{"n_layer": 8, "vocab_size": 8192, "positions": "rope", "rope_base": 10000.0, "rope_fraction": 1.0, "attn_scale": 0.138, "init_std_o": 0.0161, "init_std_down": 0.00807}
Each number is 500 + 50 x the weight over its row's rms, rounded and kept within 0 to 999. Layers, rows and columns count from 0. Numbers have three digits each. The size before them is the row's rms in percent of the matrix's.

# layer 4 MLP down (transposed), 1536x384, rms 0.0465, rows 1207-1347, columns 192-239
101:543554473547494511543475576543401460393493492477464529513481405500531486460546469489502447466522514421449441573561496547454501549540419452506601
101:528446504555504408496489518504498441519568509586472530560457504574428454484496495418456486527499501600487476516458484423575403541427534481502380
096:477524502478485565524485555628511468427534530483516536581499458463499502554452439555496452544500523585417470514547503515569595426488454459502436
108:482550497524539499453460457496485447468520518514549522518539435493470562580531573532466557558486516411487516519583562428502454553397531478562498
098:511554526551421450488454399471528552554461486501525591497526552561604487509407539454518477528491552511564456453507521455506536518482450504592486
092:522555410530525483477463448441617516405568484430555525482472515420521347539427499496447499496514536473472525485399531494415502459543562502548470
096:529526436480463505558351520452597446437430459491488519403451467595586537482448550516569520534554550566496476485492520475427525506531447595468423
100:562634577493526476564507503464585403551538485461617542483436496498555547468484475400442509498479410509417458400513578600506538527480512538527576
102:509462490479500495492593471518460418555514524529477555522509583531515509515392558481408448463447541560490515496492529458516481567592561503487554
096:531512484541586362547521476507526454548603535514455486507542413460482376559459409427558577392475506485433505529544482471484554498461549523607420
095:470446431379481454483455561483555444489411489496517490484542493473557463513418486428467527606462493523579460560485548424540584416500430509493535
100:496436474492488483532487553519519437453461471485485541523447488494433470472514634538603448434458425545547482515486487448586462535497429441422540
089:441559552479429412402503596558470593469525500576434446479536470429494475470443465550594564470451582468426453486510500430473567505535464472454463
098:518548486556413479491559544520416531511544476553451418502538467497460461493505407495525588444496580516572500514461515484485551585554512525504563
110:459527505575506485505502475527567438526428486402575615496538607451521490487505448489496445565468448491497490381517545498564372421447396513466458
095:550564447571515533503445411523418488473469467499487467502436456555569494599541461426386448462510473475535470557522557511448483479524574501485474
100:546476509623463568468522488509445567590443558470518567544541482435493554581476445528516460558457603501489503488462415506453488461442515479491525
101:474424537376516557472491506530500627466502436555476551537589434492489508568485614456429362488541556522508569573461511434520570447530535522502467
097:556585565584552502520543424466475530544520537418475527497483426524536541565461536521550470519562551519490430515466473507482539472528543524559454
105:545520519521550559472474514441487460596479531501510533504456511425486472418485576497502478465433529479448530530441541482549588479534514518483574
102:446562498477534490495476518526586559435444429472436576496537598520423405421388440480391582601390453489468448587527430527522490517427496495521560
100:478612464472483529446605539494489499531471428421377499464534444470503498458431486396411483440463568542452475579553492513499540617534428478482590
105:510470499472589475433519513486513463552523489516487582517554521546455494486508484498459431442528463566569504487461490537484494566469555543439517
104:453449439548518567504465453475561529468413485495491421484516560531478571596450464518528467507526429493567516518580582584577573569466455525481341
108:482469427482511520565547473524523395553497510453409554525513552407397512555543473409501493480485416460489519556431515453526496538521523476464468
104:467466509557462489606418566504517521510444550423492572550518524534471518559563457574477516629480486501440496516451508456422491434592493485500454
094:426469527531457465464584531489496429523425501549444498520447490369499543458563445530514566448482437485585502528574500495485493485482463501464514
103:492474582494549517513454482447557369471532508424501381468464339495470481503480470551420570644448479573496473466508516498542522405535512470511501
099:508460507432544524505520514497601437528502528447567538431478445420467497482598560569563549563418430503438550502429481480515470473522490536566551
108:504435580547509512442490407552557441543491458575468572468451488441518517474518426432537473505509377552448532459424541564503488537479527472490479
085:489441504595473445468554483469496512556455430513454500443416524505483531538476508538497396534453535561497597493515462453499495483414612486426562
095:453507495448578550477506519459460482492521530512469459538475497579462480555443527532478505516520506567504477483467526550395455527544520570585503
100:446520496392468564462530490556536498561473467553465509529465540552556621445428371455454564494505543557477429521509544442518520522381425558538517
101:490432517583490505478514470550618558463449477516423439432568562371558557585466587481424496415523503517496549533416526530442472425542464444465464
102:535452506481466496499551472479526496510479519544434465509568440444462461504556560531496409505518434496475574501478534470419483466564501526474590
097:445404518565538460498551488492522481438561498511575498464548483426590630448584498449457493502493502497542535476497450498555495443474545444594504
096:502526565496451482562531484526527474529559450528471535476479476515508459507510465537514573473473506426501507340549484468457567525405485468571546
101:543466514420573548592652550558574513537563551420438551561591484476546490462430512548494473459526532533486514506534455496418506546541460430488549
106:484530451477560524442407384437502495531552512508489493516500563520509546539508538451575462496462496567517501535493408523452476503508415563606443
107:526574529427444573472485478507490475501592506541489504606466532467543431440499551470508553532471513449444510499433463483481440482584473496436686
102:565422429519516529553487562539455423595499422507606517586525422537492492488523492399444614485522498529518421448404458481486532464559534509506399
109:524588409634536460541439435534510509510527482406566431507485462520427513556463554521517376476549465517486485505459498413549535491532469451593490
110:476501576556453492486480533467405519498525576574558556483486598418555499512492545536461574553424488423577487486424489509432481421505502470512634
100:513501426514451551428535529437469505563527478584490441573380461504558481534583561487515507447415515513429528477525386537462485494481470502433542
101:524535553461508565473538494545499538495556417526456520451566477554499492495515506547491541469388550641496444444580453454504529483553489491553549
110:544532482490510663558472488483532485473530563540497618535540631519549506487451470498538524492426423483341435537377442604455438462494480474491554
097:531456505522490470443536450499537484427535443531381430419462545407541543500536469557560411527560458526521552644500571538415542478481504442493530
098:500412528443508468566504576377423443438454530543503597471463664521491551576573539567512437526511537496442476476564513489468466713441500522520459
100:483546502530513446497521627525461548459534519487543487445565552539436489503549544499523502503537481516540526527495419507473464553515580464504589
089:472498477574514485491474507496578517436493508416526562507528414492442410512495539477500492511496471440576514595494519511561482487528545436462464
117:449436507532513483563527529442463477520484580502486639422565537583549490567412436498543534508471526435499508395518540481476498479595520573532469
109:513546526614453516501551485475508460492592531536431537514500484465468506490518437475464450569561497357502551486466432543488415441491554501462521
101:498459495515479517510410538530441515505441477542407415482553570430548468566553461468498537456496480546477479550436577505567477470550544581445449
088:505483554478417537535432533440508500470474559412514511456554480473549595568554507450502465378557554517434564459499498504471573516478516519458533
103:537491526471562556476468554543555495545567484495416528538433507552602511460528468496470529495439500524493485470479502500569430430519501623590409
100:496472525466459470493461472482553453544599503410449447472463577458442499391525546555507461491487515525474392574509471525610418521506511512557492
107:496479446543500540462494467486509478463534506466464482476453428526524515501480432517454491488527491602421543486522498605436445458547490452539628
097:481494566505470513455587554470475521583474527504493494498433475477451376494472365461538528513469511596509457501535461551511459495496441479489563
108:486502612598440459499565471417404519487484476580516539638490606437602627448598494484529442501474510511436493482419457506455534420581533530448492
102:477546486570524466500444624533487515580470512463545501463563518464456612462460541433509414505560464592448458479633453512464553480452555505476524
096:490416465541524515552619513420543555496492476556534451607500474506519424457615528453485494524550519501502542442565478457554495512553633556538536
098:529556463444557551521555486383411569550499520538497566537541494452464421517437423458541529453584514488504426594537386471469521469575452436529483
093:445376478463497519600490478441464460407481431558462554465623442471493540428524593572584540512502550495495489502513433513530489481503507497451482
104:437549479577518498438495518490442545506413489494501504554411469514450605541526477534561510500522509479529566505515403562509521496455496517563542
102:488562539507490500537490530474444519475432443501605504525416457441527528437503473456499430493530445599472574457532445445510464522569546453496417
099:485574464532460485579404464548504528491517344496579530500462370406508438452453552485491489530529488567518430443555543551460540491558520479515472
100:404490453514556491471485484419493472552524483578557518468483558558523551482526537496532495547517483461516481492505580551476513451461528551490391
099:455504656504458500473460559453386485514473427505405496480577430479535546563564460568435488481532499565441496464595455399436524471343540473611482
102:589486507381628523434538490516492529529498502440382511527520400595606494357528506504492580544442556437435449534529444458549519566422366510491563
103:501521534458451448463430423541549466479542456490445508579476473567473477481433490426519563557494535450499488459537411527498460460452590472532557
106:494481491515614505511495528534396506561498462491462510456611473462529594515499523564448433476511454518610437478439502547532538498466555495536555
097:424526404529595475475537441515509551449701411512443486531499532461587523498547552467548534522526437555469456466489516490523540484452569500535596
098:541488460484492578507543495617414580524550484518484481415520495571474441495505473456480467434551539519469478487476591565489469584564523486512531
097:579452439507513452530486462434521475491538487556514524470530541500432505513589408500456512507488515478481441612529489473579552463432503488515539
102:457496423539443415562399479522535448512536395496570569504481463513474506505611553563479477463440452533517532580553414466580496467490433411506517
090:503529486525497448487472521569624556417538557493577504586529496366489470497493508467515481443457533566428408511450471599466521517544574426507533
107:426471492514529499514520511463500472509503552487569517486476466518439556468462502562473453524412602517481497526482469542484526505523313465431467
099:536394500480517582555465503604547461555439528525493453521414537571492514545506535519473581468531438518440419456478549511498427466473472416542526
109:505445456505444481514453544506497479469547499469457511530462568593498539496561403431537456584497488524557457503508460439472507486548439594470481
101:532505502499486433478555493474504544517485534520484489508508446403352637507481502460400456507563439500551617492592478539445536594522526421574458
099:442526486451428484573395607511540539488455532531470533539472478507435548443637518538412437411445440505572617454453400514531458521583444493409488
088:415504489420525503486548494386537529433501485430438534489499585549536466545494486542495521504538565490529564450464557541527505464476549502589342
105:459483473525487486611387472510574446427487497515565453465487470585485513471546436503515448425509428543539476495472458518512517482540501502492494
094:464462491543464453434526468594438536530636537484516511509494435503390441492499460531458423399532490566533503464427485500523493502474549528491544
107:543458532519487482562521420484486538519429436423505479370561436475602488466526569467465466478491457522484529477463570581516560479455514534462455
101:491486545493485478556500393525546503597405583520455555418505449470434550475547483419520490467509602486520507465483486475473516497480530485486458
104:498505478450469501544490495416424484513496495484528578441578434507460559435542545514525495537568559530512491455463505510579497517506505441524485
106:420467509490429505464447493428467535384459523479554448613551483462600509522539558556572549458512434611449542451571551469507505478506503455440617
100:416441489475509499438438446404605545580561553541475536460474402530442550523490556455488501492547461558499424468479473524506454465467515509425518
100:489534487544406456535383516465420470479461471534564465560473412476491537532577437427595511433466546525462565498564592416425403480517537500558550
098:487390526504519496423519505471529434468558472511483414479465518560503519487516453525535488583393483535488494541447619543471512436547536528521533
098:514468401527498512492456498465467502464450499528522478548460458532511502526543540555502430483473508572465580554484526543486511551369497565510551
101:592507520618484552549540423491469528524493510480459485509512492498479527462503414490479452486479520405454561571477479469535580511455584442433450
090:463494454445451491591464459508473537525545538529457553520560472500488580495500496604485619564428483480513563458573339453490473571539441566533537
092:403484467566454542529505513456453622572534496567496558434471454516518495501532431410563488461534473443464507496561448441481526399456542511501428
105:570456506489507513488494491534591506550587469486459448477474510459466557525529493496532526501467527483488467548386476521548550553535564429491571
100:533446431488462467448446513514475465481538480486510451491484417513436469604465520517461504464465478480491432515576456483473483566510510525482460
095:489484547551535531496486567491543500461402520458546463444630461466472464571511506515435442489462464506573562627518541557495484568501511445518531
103:357441459538495500523465496528468440461544517523615423604399589452532486518531596481449452557564490577481509475475549588543526428477486522396483
101:508509545457530444490537421449588487544568478581518460512421436393474487519470474574545479509556457509463484441560569490583467529549457502481512
098:431646495488517499549462494491644451474567404544533468501397523499525509388548575541505473481515561513476587475386540505429482445534480554540376
105:527510600544463527496369520535441452472559455494506428461445499472468579551506536470550572503517475485507436549426538422501476566551410432481503
102:496542481461506402520501496505480641418492436476429494595486542467497472499524527552512504501463537488509485559462508530567507422440498439432513
104:505501476504457503484549506509521464485473437494494446503483410510438568463546580377457455499513567502463511519442578465475517486436591451544405
101:457522473508506562495568490499481448381479524525400506485524498517556488526469483454551526510543480490574582415531395438483493532476593554531467
103:545579529554467483516473555524536550520478437492547480481423526553518400455582520511540505545583586472458448447431449475526485509551602515471535
092:405556536478455572517455480560510440483513540592449488466555530445534477387502430536535577525452504469531570501532557457424537498464430497495694
087:530388487534512495582412512528434507481502549518463485478466513465599440464565532520545508453503488426542576537486502484473492517541527572379555
093:449523469510492504618407513567468452531608539557526493571485517462462509533477519485510489455502547431455500531536502499470536563524571473496474
101:519518451489534520458488487489529541599516426531524488522593463464491427546549475449587425442554552393425463563537456435556497572519540504448458
101:417491591461540419515494433489481488523523442468479427501557553457557525559464445477500566553512505488543500467485512498551535456519467556444460
104:454472517448478511514523491527458524489506491430525480499524469534510406455514543443444521487502445512523484465453511458508570468557537439473443
105:389554490512467436483499497494542425537505389501422543550539465447535509512417520493533478445502477521545455600434527474436488466506493592545487
089:548459544485447517525446531541462480534459429461491457490436568595597535552501556489485477514578484546486449520490575441498505497516454483490540
110:529466548466479496541491494476500527538460505500388488420526463413504489464584525601485487433401361424525551486456532548387535420498512551421506
100:572421489476574493491513536528494518555484490398438562493475564534491438527425425517601550509494500427399432495441451501487520455593439566451440
101:514515533485559530503459523474533524471558551465508448500491511467499479563592528520558516531593513518461508519543455466530577559600452476502469
099:523437552520541605464557531539423542475489500502420498438502516526498467498461498493519546508479451499448403633431495493498528614505488529542519
106:500457520419508513521523514474468424521488521484564444426521413515427525411578555485437521464472540466434471452510526516482473499480502552523426
102:565422397493535508468508448496477480488472447520583484456605616505487474454449567424464500503522508472582470516575434557517418555472450381514428
104:536554557528472368456539501554403529494513542504482530519464460564550505464432544429547523449491560462468546496493478531457507432583469500510569
094:537595494530481495486658448481471494557506458498499497553530442462550516527486525518472554458493471528424511543570447493554474474478528572497479
099:442554500513469559525538443603452454464476537496525480667507501498502537528510472465523507533350566501487596458484466472560510528527524457538493
103:394499577482492567529457513518452477541432479487437487491549535579447457545569467542533510447561394526540415565631533547459538478513476510470463
102:469490505489470537509461500422507536523501546541402482500529538538513509519645522408524508423460422517519462496540461447569460375379495406508492
098:565606499551546525470549595565557480427443540567499543411479508438500463584509535471488508562509463549420534506476502512522520526530506508518505
100:532546529483483528526531451475415493425520469577623552564464501610555500538473496481485550484492587547610570403480534555468452581418464500501534
092:457544446405463469516459486486573518414568477422573476365498532462572569531466541433542504467495563470579505506532501526445420407565648523411574
094:535542484516634491509569488519515493500509524563554539571537558498577572457450527551438460464508489419478604493537480533477465525438452563471565
104:563513393539515434561449496478574458574448591506508493462537594485538562490558539521511509503486574439419488508532514450437469422545417521395533
100:558530527434418452569448476492541464431537444538530458443508505528485445540512439453587569485366521490535394608543510588474516468492435480559515
103:369559520455520522385533546518582492458618511514403506524465502561477488487499462459570563495478454440515529520457461567415436484505512458520588
100:476470437465536537496520462508505545505549541528542415529524549535452492486429414506532523494478441416476580547411428511511545474500467415514498
105:493494512525478422549530534498484532506472483559480549518568539515516488473449530452457564501488482496531579574465518539452527494367523534453545
100:487414501560427478541498521430564528486549594533454485536459559527530541527567497565406459403513481492507527583502433524542558592442552549499452
097:497553561534406482460518554622485506476536541460602527426503524434481535458530439500465558544535489510523542524504498525531465516524510518508558
102:466428471528547570499488521431518408497454553533446513546478577510494498595465482490527580499470523501502547561523406517521567404525547505501568
104:640444449472393563474494485466473446417503527419473459510469531491500473474495529421447558457497490522544442494416532464370473547429530418552474
097:377513524505522456515530569510620543470531501528479504452506680436450594560545502481436575480531521457427505544491545508593487426513556488502478
108:531528375642444476495492500536470515495498489438547492519444435428498468512406540447573503508497497512487522573475534536520468463422480543551575
102:448433527456554552520556452452528401459436518436532494544513518427478443421465548466415486514483549561534532545542576459505543471442519488498581
# layer 4 MLP up, 1536x384, rms 0.0658, rows 1208-1348, columns 192-239
096:512468467498378447586531422563492464387481424531592518491446520601495531476575549474517529430543543533520487607514478541452496546466514483529480
098:537480463490408516413526420383624426490460457531521408586516538493467387459479530557472513443504443389524519435512544492490507468533508595504511
106:547498487443474487497451477475496471500476512598486556511478441562505518477445432515492517519487519505452538464445548514537406543565422446454592
096:423479386485459472623489467575573482424515510630467531496465610500538516408357496477550516446483506503521534483402523522580517485440488553557575
097:479425490492451484512487574524468410552525541549538445545523492538518654528544519481552518433503470576577498512492421519543485502489518451504509
095:518446474544423518554532429460527496498509443411388478544504436585406452425503486451475445537590386501525607477483465476548506544535588509451489
099:414460455516514532521520517491520525478537394401481445596478548566573438515496459596474464457507498526576437490537488522554515475483510575535519
105:414541391518495446546441508531516526556516516481540505452416459597515398418644508524488529539442509495548494482485500512462416597443490516557544
094:473612512492535446440524401478429589525497537428592485569476428526477430457503526528532385507480423589538577537457442427475485479539519512605535
092:437461549490479500524482524484494491507377669483393552556473523549492447548468450588429463510375441554504601467500507452570459463443465470463518
097:540497497556622497471547523554528589570510521466592606495443471498565495456563557425462489397501486469537546549554483541492447446485490464445585
089:473526454417602511499598457415553463523457491550596515444550489494521464456518508474494399480501434457560566499494535572580388390506387527568486
101:516544491458519488473511481509357512634486507450568502536447546492479560498520598594491445447352465437525519598505483454531606556525491508541568
111:454537437439501451479472430460470535493457431488489551559549545573439532453585514456463590466509500493563522509535503531551493543381476540491515
098:504530525487526529557533438496539473464363574537626459517496487472545500462541544554424622426544485511482540463490566497553520436628457472493539
101:450436486539595459481510564504448502540516458614484555537408500645410539538454495543513553445506517447530452497495399532606532484490458464462533
098:411452480520465557504592463546547603532504487453449506490456504584413474506523493487584587401502508538538483516408552421525544517500506481493540
096:436480513384488481425454468444495472426551570444540467490511458570440515539403528495547522522552493456505509416504535405524543477610474587444477
103:592492408532508580455505505476404569504467434455621519456357484436534496568519514442524470445474481466503570548495429473553514579593551532485502
106:500440549409486412542529498535411453466430525508492533458499419496534548590523464503561462526523554493465546535474451582459487591462542558571553
094:407461573577605403543606535581497527548496410538507514501510432595460579491514518566544441532520503574522508486449547424593522439474488514530542
107:468433413511406545486631494465578456506428616407554492477424474569454519464493479550470528491459480513489463424554530491473511455590553544493541
105:536523485517470606519459506477462474550453506444528578552542397477457455498512537448479475472499529416539471423429564507518442492412537565492575
107:454559486495480481536529507502368517450586577401541502498512576447494470449506426569578501527469386566547501555549408515515582504424527528452522
107:548530455498515481487510486475492588508561534472554483421471449414466565473515487464518487494474521537511591513498439558542455553539480567450567
096:507566535473609475524537503579506536476507474586442508531464439492506486610523439498480504441400510592601539463435463502518497528515485442414503
107:482463430437529618404509544472517550548496563639504500491443532488470571470527512556502544501465449578464528468552428499584381570509484510498548
098:556513444477511528462532455511597597531623497443531483523513489452470534458416418378545489529496475498459511525386443506523513515547539537396425
105:561538561480419481537500589606485629559405487478540499471439549440486454494489532482500479482497460455525523506384446565492506591554523458459513
082:513546443471420457404541484422579515487442471500457447407607500596426531516506435448580476552543490532491551475568502458395435480522468518454510
098:470398464594589558509563419526473430446480572517606531508409517586460544448538481592503498453459582504543552545549582537507480496492610565534536
100:577421457568448506504499452479404373554458523566479616488524516590524498466461452520600458454541510525582516456510458519493476551535549560535503
101:596442536516557421515532572452560504455589519622548554421465566458525539541498539495495518432545407474553544479450568542461541558451511513442378
100:532462545468535549575536460498440488475524585474576520545485552465521493377492549613502466468500488440495548445431536544443522512546514560434537
096:430575517532443479515481504400515533578589558518555448458475400563479556539470530509407532427508509540556545442524521523492420434577441470578501
099:496539452456501432556577495503524499524441524462518521533534477456478440612526546539517591561485470505538497598494476554563485494519442457437465
099:498548488435462515452549430521478511442537541549604487492572483534573496428515485631604394557520496515501474499539380532560447461576559557467516
107:462596528420534443440500496465491475502555452617499527492423567564531453552516520416544480378515503520534492507469567358529571531471449459595513
107:507557493527491381531520476553474414401582601495531524522443617536448509505535572546490474469444385476493534532475524370554535497494588518464559
102:582514476514435480439458546521391440518426449433500567505458513427543533435489548456521522475508500509500530448522464536522561550513467435484508
112:526585423454573474525469439468444402443458470536466523517469503381463477485462517424541443519419503582457522516498461519497516527526557499541448
108:468551439528460462536533477487527524546531479470513495526392482433504494529532512492390536501519482453468571395474589478519463542484434477535520
105:536514537562539479552508424538510477489519575606550582564516521404432497554485502496583528519528485471479448501387547506481517506540464456588500
103:438570506562448528463512413564446450528565562557558525483415474540506552504548490491521538444518535481533565473464476469506607460488436553515620
104:408573563414545483542553495504477468468432494564522477559513497473509385613466541523561489494482462492537537502474471421395497596524452479438512
097:509485466406562471501393514546517530434493504508507501456511526489462592605525582476579469519551456523587562455501548501468519525543456473612497
096:455506513523519400484544496484547433495540482566538542586510462402476601487516406449490497417506413462482523534521480508513448560490524498482525
103:417601505467555442476470493530526607497521499599574497450457534475472474514521559487440462445534483523526608459475535534468502401562434467517475
091:504479497491507468551576393522510474564503506528425569472483526444494549397451485585553521458472526584507440423454581446467470401448508533539449
116:486501514548486565447515550477462499522654540559475512459491511436517551539454459462531561565429518562556496431436536516465459539447504588566506
108:483562496448485640459495477444445457481488550528486468517562520482551473510515534521524491512529552509469509486369430524503458602483382547450479
099:488516485575566435522498464397522423416449527437511520404493492517507593453481578521585550500572516524460432508593650509583489464522465535524506
089:530504563556540530517431515431500540505533379539585527502457457491526497455419517490494479494554374428493546445520479539508504521507516514465455
104:548511400540509479412421492536538517557562537556437507502425443501568466563471550517448439482457508517527542533613486437461543402473509475491486
099:500420405536565498512503520538453439528504480489439399487476531610539526438531453457496517546531490526453498481580391447475521363521459568550489
109:445515420541572491504437506554499579435548596482515510563451424494511500480523448456516457468491502510520435479501554483538528468434475510510513
097:578493414515444470524492518468492594515490548525513541437511577501521413583452443559516598503395500432540496444518408448655588577421557528435516
110:472530433543450450593512415476520473429521609445530493466549532480484493485494525451475417513474501605560473518513518575595499509465503495380496
104:497665474430515460408457499558558571547503509511479558488524462617452442554539385556500512529539446549523481540473561472430569526574529537411493
095:530460418472548419484517503478529420513470509543490545563501556503514474515479450518554504524506490503548453430508556403459506492482506516449444
097:483541439495488478468463503379599542529531541425534568421414548541558563414470487497514493502496475540455484439437501603431473527453522558485476
090:594384509506420540497531579471554562544446511496416443468503354536385542491484426545528383392442485593501532450499508509490498540482485528507477
102:470577481492490582449539504500588441508523519591467579508466472497537490475580540572483608423470418563538560562481525509478523486480500562500472
102:455491446517516501507631505530504498582531515557529501464532514536478498413494482472485566496442412511499511539537515466491538451531463518488555
099:483487480507567549415534537512518481496534427445506497462442441455467507539452424596463511513409519523486458443470484527501468480420549514520486
099:460536494504548486478563364532508523503543555521560606502537469491433553563471514480446476619487542503584547511482545520568449500421475524592591
096:532577592452442368519510539558526551466492477477421489459526452520542552630469546448547396549530452423489504536456471456504511469569472407398422
105:546536467635523522587452428499605488553528529542505550525545481465554605477506495438456497476476422518532462438473485594521487510505464502499546
102:523522496494552486436535536466476532575475518507569506507442450483449533507418489506491484505473485419458413519506544528470530511522565644468529
101:428528545459493454441464530482549474524606524577428507525470454468514471543514436489552554498441472484456461423503396553544485476561502470418572
098:535471600544406515543485443566584478563563638437558493523475556488496543537471481505466449533514422462554446485487542504578459489525404519508527
097:554399512516524448545525469437466559468457538504524523489542550596491501456490491475543571510703510475533497526457528522489533534530440529561501
095:511525478555411550502491500484516558481440528461511494506433426522638468549473571479541472509497456437503501559437407500432521458393526479503503
100:491528350486432450441447415533545498434537464536489623527553624448468476506454541400468526423455491486526455532412484521465457551488513466510539
096:483464394554504553526507555547438537536462523531509529428469461502491571508466598581502498498463494506531594437546483527495523482434459563545528
114:536467429618520485545565445495489460460435612500452551479530584532507521436451499619419496470490488449523472520493534604578560488480471528480438
100:447545440477535454509567464565468513485520547470554524406537464538425667499546464513499487468495464461470493546503603569526509361519458586485527
110:527523441472560510481518534476447480472509540497607505446583482464538484515451588580494515529549420630501515451550543526547532527477533459474438
103:456491463488516553570627521476582485533601481560473488460433550613531580556371457471481418451434431472550436498608421412472572544565467506498568
100:527469455501566552515490480409510460469387524534524523478457482615445428571514509450523479474484474526581509548506529464533545517570409475537498
089:538439524594569482427455497577494473455427581552599504511530512447437530488480499481561468464497581513543480558486455580387440545524551516424526
105:484428387523543524572505459467503467468501556533619535510550485440375445510518537414506504438482440507511475435444451435603463543537538540490522
098:537580509479501560485508450369498540523529512518549531486418594408516523535465517495521470378468524460513538525502490544452597525432465485565547
107:577426459435473526518529526515468475497436443503555505443372448481465512447516448520456438464581474554534543531494515391489478509500474494586499
101:463541464510610503456517609485534563517500518434450486524505538473513454503552486505466534436480434478523522546522493475553532509470507538495548
098:466465496481515479485562490509557450521510543478414555397521449499468426460431449475453502448441535449493523509519548485597433570479545559514447
108:416507427408562544440489495452478576491494583487545544596523493532620502462597483591508488529466452570483609502509566458508527487579477473407469
099:471507517539496490451575506541537505468435533513557462449547609482502485499478449437456427529570535484557537488512530477476406465480493502503549
101:503540541432503452586435548550494537654580585628464442532535485486501492509594615497500525447536537464500395456517503464471451505482381490421577
099:484417423567592470555523520549476510547501483530527550513539462474477427554555492467555472537594460521523487488486481496544467451506546416556534
099:463489444586513553479578518541433533495461484517475441517378521484553519495503567483594477519422488452550444485442501629570453481454530567545503
105:508492532473562587509551416534453517420384530506508464520594478479498575525533517376477569503519494480553577393548521525406473501552519418485400
088:520517478467478452483457547450564461483404526575526567568425498510516534481469550610557447383536508467529482531510481401365443413550534525484427
094:510442463536474515479585487570554427473557559583571503429510514541549498487499496657496423457576541487513598477495605601534472478489450523520468
107:500511477503487450473484513538617476442435466595473556563374355464536524542498342478474451456506415444559473527381540498469489557466460380529554
100:508584456399504485472415451483574455542530559509498469527425523427542596533494514503498542493487558563468641521531504541491569528477502502485435
096:528595554424529428483532522517516491469560554505466515424482488469483537493514494500426419512496450466529499521515446506548477526518464488567470
101:516540468544476576607545521514529510500479454445461492563550399513506492475507517599570453565481533513555478495442430576559490598486560512401572
101:500478472479470480563565453469525476429555508596461522553466530484534554514473532470508537495480509433546534603459539460564530470506583448530474
101:552484531486476513509591597482567484576392542509524565525476462579664465487451483495482479531540485455464479506439443515497581536513546493404495
105:491517544488609505519612449517443456474522497441478507494557430532485471546581426470483508523528460533556460482454537495484519468479417517429439
099:458554438503517419493475468547617578541490457455446501418538533536570542523533519610513551468508476567490518496496594561461517423573479602543492
102:424495530539487505561632551553588567482401483516464431520496541586560405411481562558487594533482500442542452481392457468427538551500473495443458
098:415543488565559533456463495373531453476571431474527565474498552477576415473457493556508480575435435450491486421524493544418460370548503517535483
098:550530446571554503544501495503517491603449494558447496476408499487553345509444434553584448479575548526541596453506461465479486524517476609528415
093:513541536384566539524551549536460489493519404443539420387438511579502433407404525466525494524499439540565489435462517470461461518511461494563526
093:466525526459564455542484446499531429494534496546521528526431504548366516497560513519509574498499472492499503391513496394519446488418485520525475
092:467436528489458498495481494513410435536537505502554537513534472474555453537537524546446501489450518578530479485407440509601577524582586495516465
104:543458549579486423461545541549511572482567531422541455531508511499506429424508527571606558447525473502540504578494444462532542500520410481501501
101:579441504516536442390505576489501433516498491510538586438455499553565468507509495506507464509512457562494559421422409488532501533399522532527553
097:467471451494566580476505507540545521462475498530471583522515404537517463546513542480474479632524600433543485519487534471443585483509461502499492
105:479357425512403597447563473478537461494536472465461500500520467470674454569462498512557542488471484564509564442410544453535485579430579446479396
091:455557536453471428498489498536463501417555482459506560550543531495403616496482502477550490496547466480503459422476569516559464513477600512585507
104:539529492489491538505465471451538450470507486602463443501527534500561501410488367416532414419493467472481536457379571410447461533553609533468592
100:469477463471459593454446515508584538496424462486479480502552471495382443551558474553468394456445466510513537445559456593512490546540441440480574
100:475392472512504548505581574469522422464591590549521546444540492634453547545554440482457469529514513499530465434522551531497507514496446516467511
102:516518661593489563508501531548533491525456493474511513478514504504541456529551518525511489444479490470590452467485410568475582571355466546488528
105:523448452495527471485513512590500559436435542490427477373538423501564514448540513549513443500441502517499551425439503549534415519578572414458453
101:582410499466499589446504544438443478416559422550519585488599475442510472459496488497483474527461478499557572536478497438552470433499484437458525
102:430530502520433491545478424511549499468470556518598524568523565516512461515497480489514464463422449447526449503470413551492480547484502553426559
093:412453410478504505535551512557541534451435486489527473493521466547461511516477482532438492465414425504588562568491499474563406520551484605554464
098:527492504495567492584489560534416445512498516441590400563471473527529567467487512494493447542511459514508414424492504550595460473443457516459470
104:520525503476539539378533467529578510486540525480584530429421539433519559531472499535533438525552543522572426574475452485420479481446576551492573
101:558514370468545431492509527498427536536461453487494559535502470471512563514533512440457536520443473499484594501466504544528417383547490493481477
099:517546548495528291602540426486489453431515514435507419525527450445408494484467529467391515433580475461518504566411518597465523464655535547519499
102:496518428539493419493516524489456548511467547453560477447452528530548486490517403494500494585467469455426449513397453510556566489493400499492418
091:566552455563502581455556580507438635476457467509460449545529531460546552514480486599456481403482478562576572487579471560466487533442469527515580
092:477497400440457461485495453595445616485503495542530461478489418538485499508470505547464551443485406583523556485477448451503560505474533519479498
104:580566506535547368517471483529509470515387496548561539573498489519567451530444458578475433518465475573485509510395503506598460554508593563498521
104:463548542569482465488511469433482524469558493527587561511516500566519553463464481440508487490424443479459479434483519426485404474571438550548470
105:525588506522372518476461556410451583583519521467434449437465488460563518457504461494451469516436532471489571505486431462512548454446550490549482
100:545590458534452484447494507542558466552584464529552480483419464546447507510551542501482459467580486471472607570481422483546580504398431511520423
104:424548501580516494486588491511388458458469531507493506511531458558481540517460520496527575434495578475545436518490521411475434501542539496409494
099:549605489497568498519549536603462493635498440490432504459523564508600581481466460495488476549476437621514536517566516434440513544542504513456627
099:459448592495497436489499460461481493570530433423482433396459569493479507445476437476460517553523493472497414405472484434484383495497361559515472
103:487538436570590521581427462579440576521448486491536538474464522482562508488518440426516567502513485449524517477401549463502439525517526439445522
107:422572463619647589461486507452627548470537537527481496640452523411525559560448431516492570422590504543579528495518615543466424460477485525536548
094:508483524521519392474529436560589528459449500532543475469445548480473449611431546460495468562539495526509448516462588570498626530616530482518453
110:476585470486563439533466496491525584449480528587475524524497489446598512391499502543528428436452446478466524502496470526585524494490576443464569
102:474540502466450566492442555538560542537405419571428473460473505528542529551459550439437492497491460428497474442485477469528541556458491479529595
092:485493467438540617560476430472521464499578619557498518591549551448444533489522390514496423433501494476494563393495536464486567600488578560481524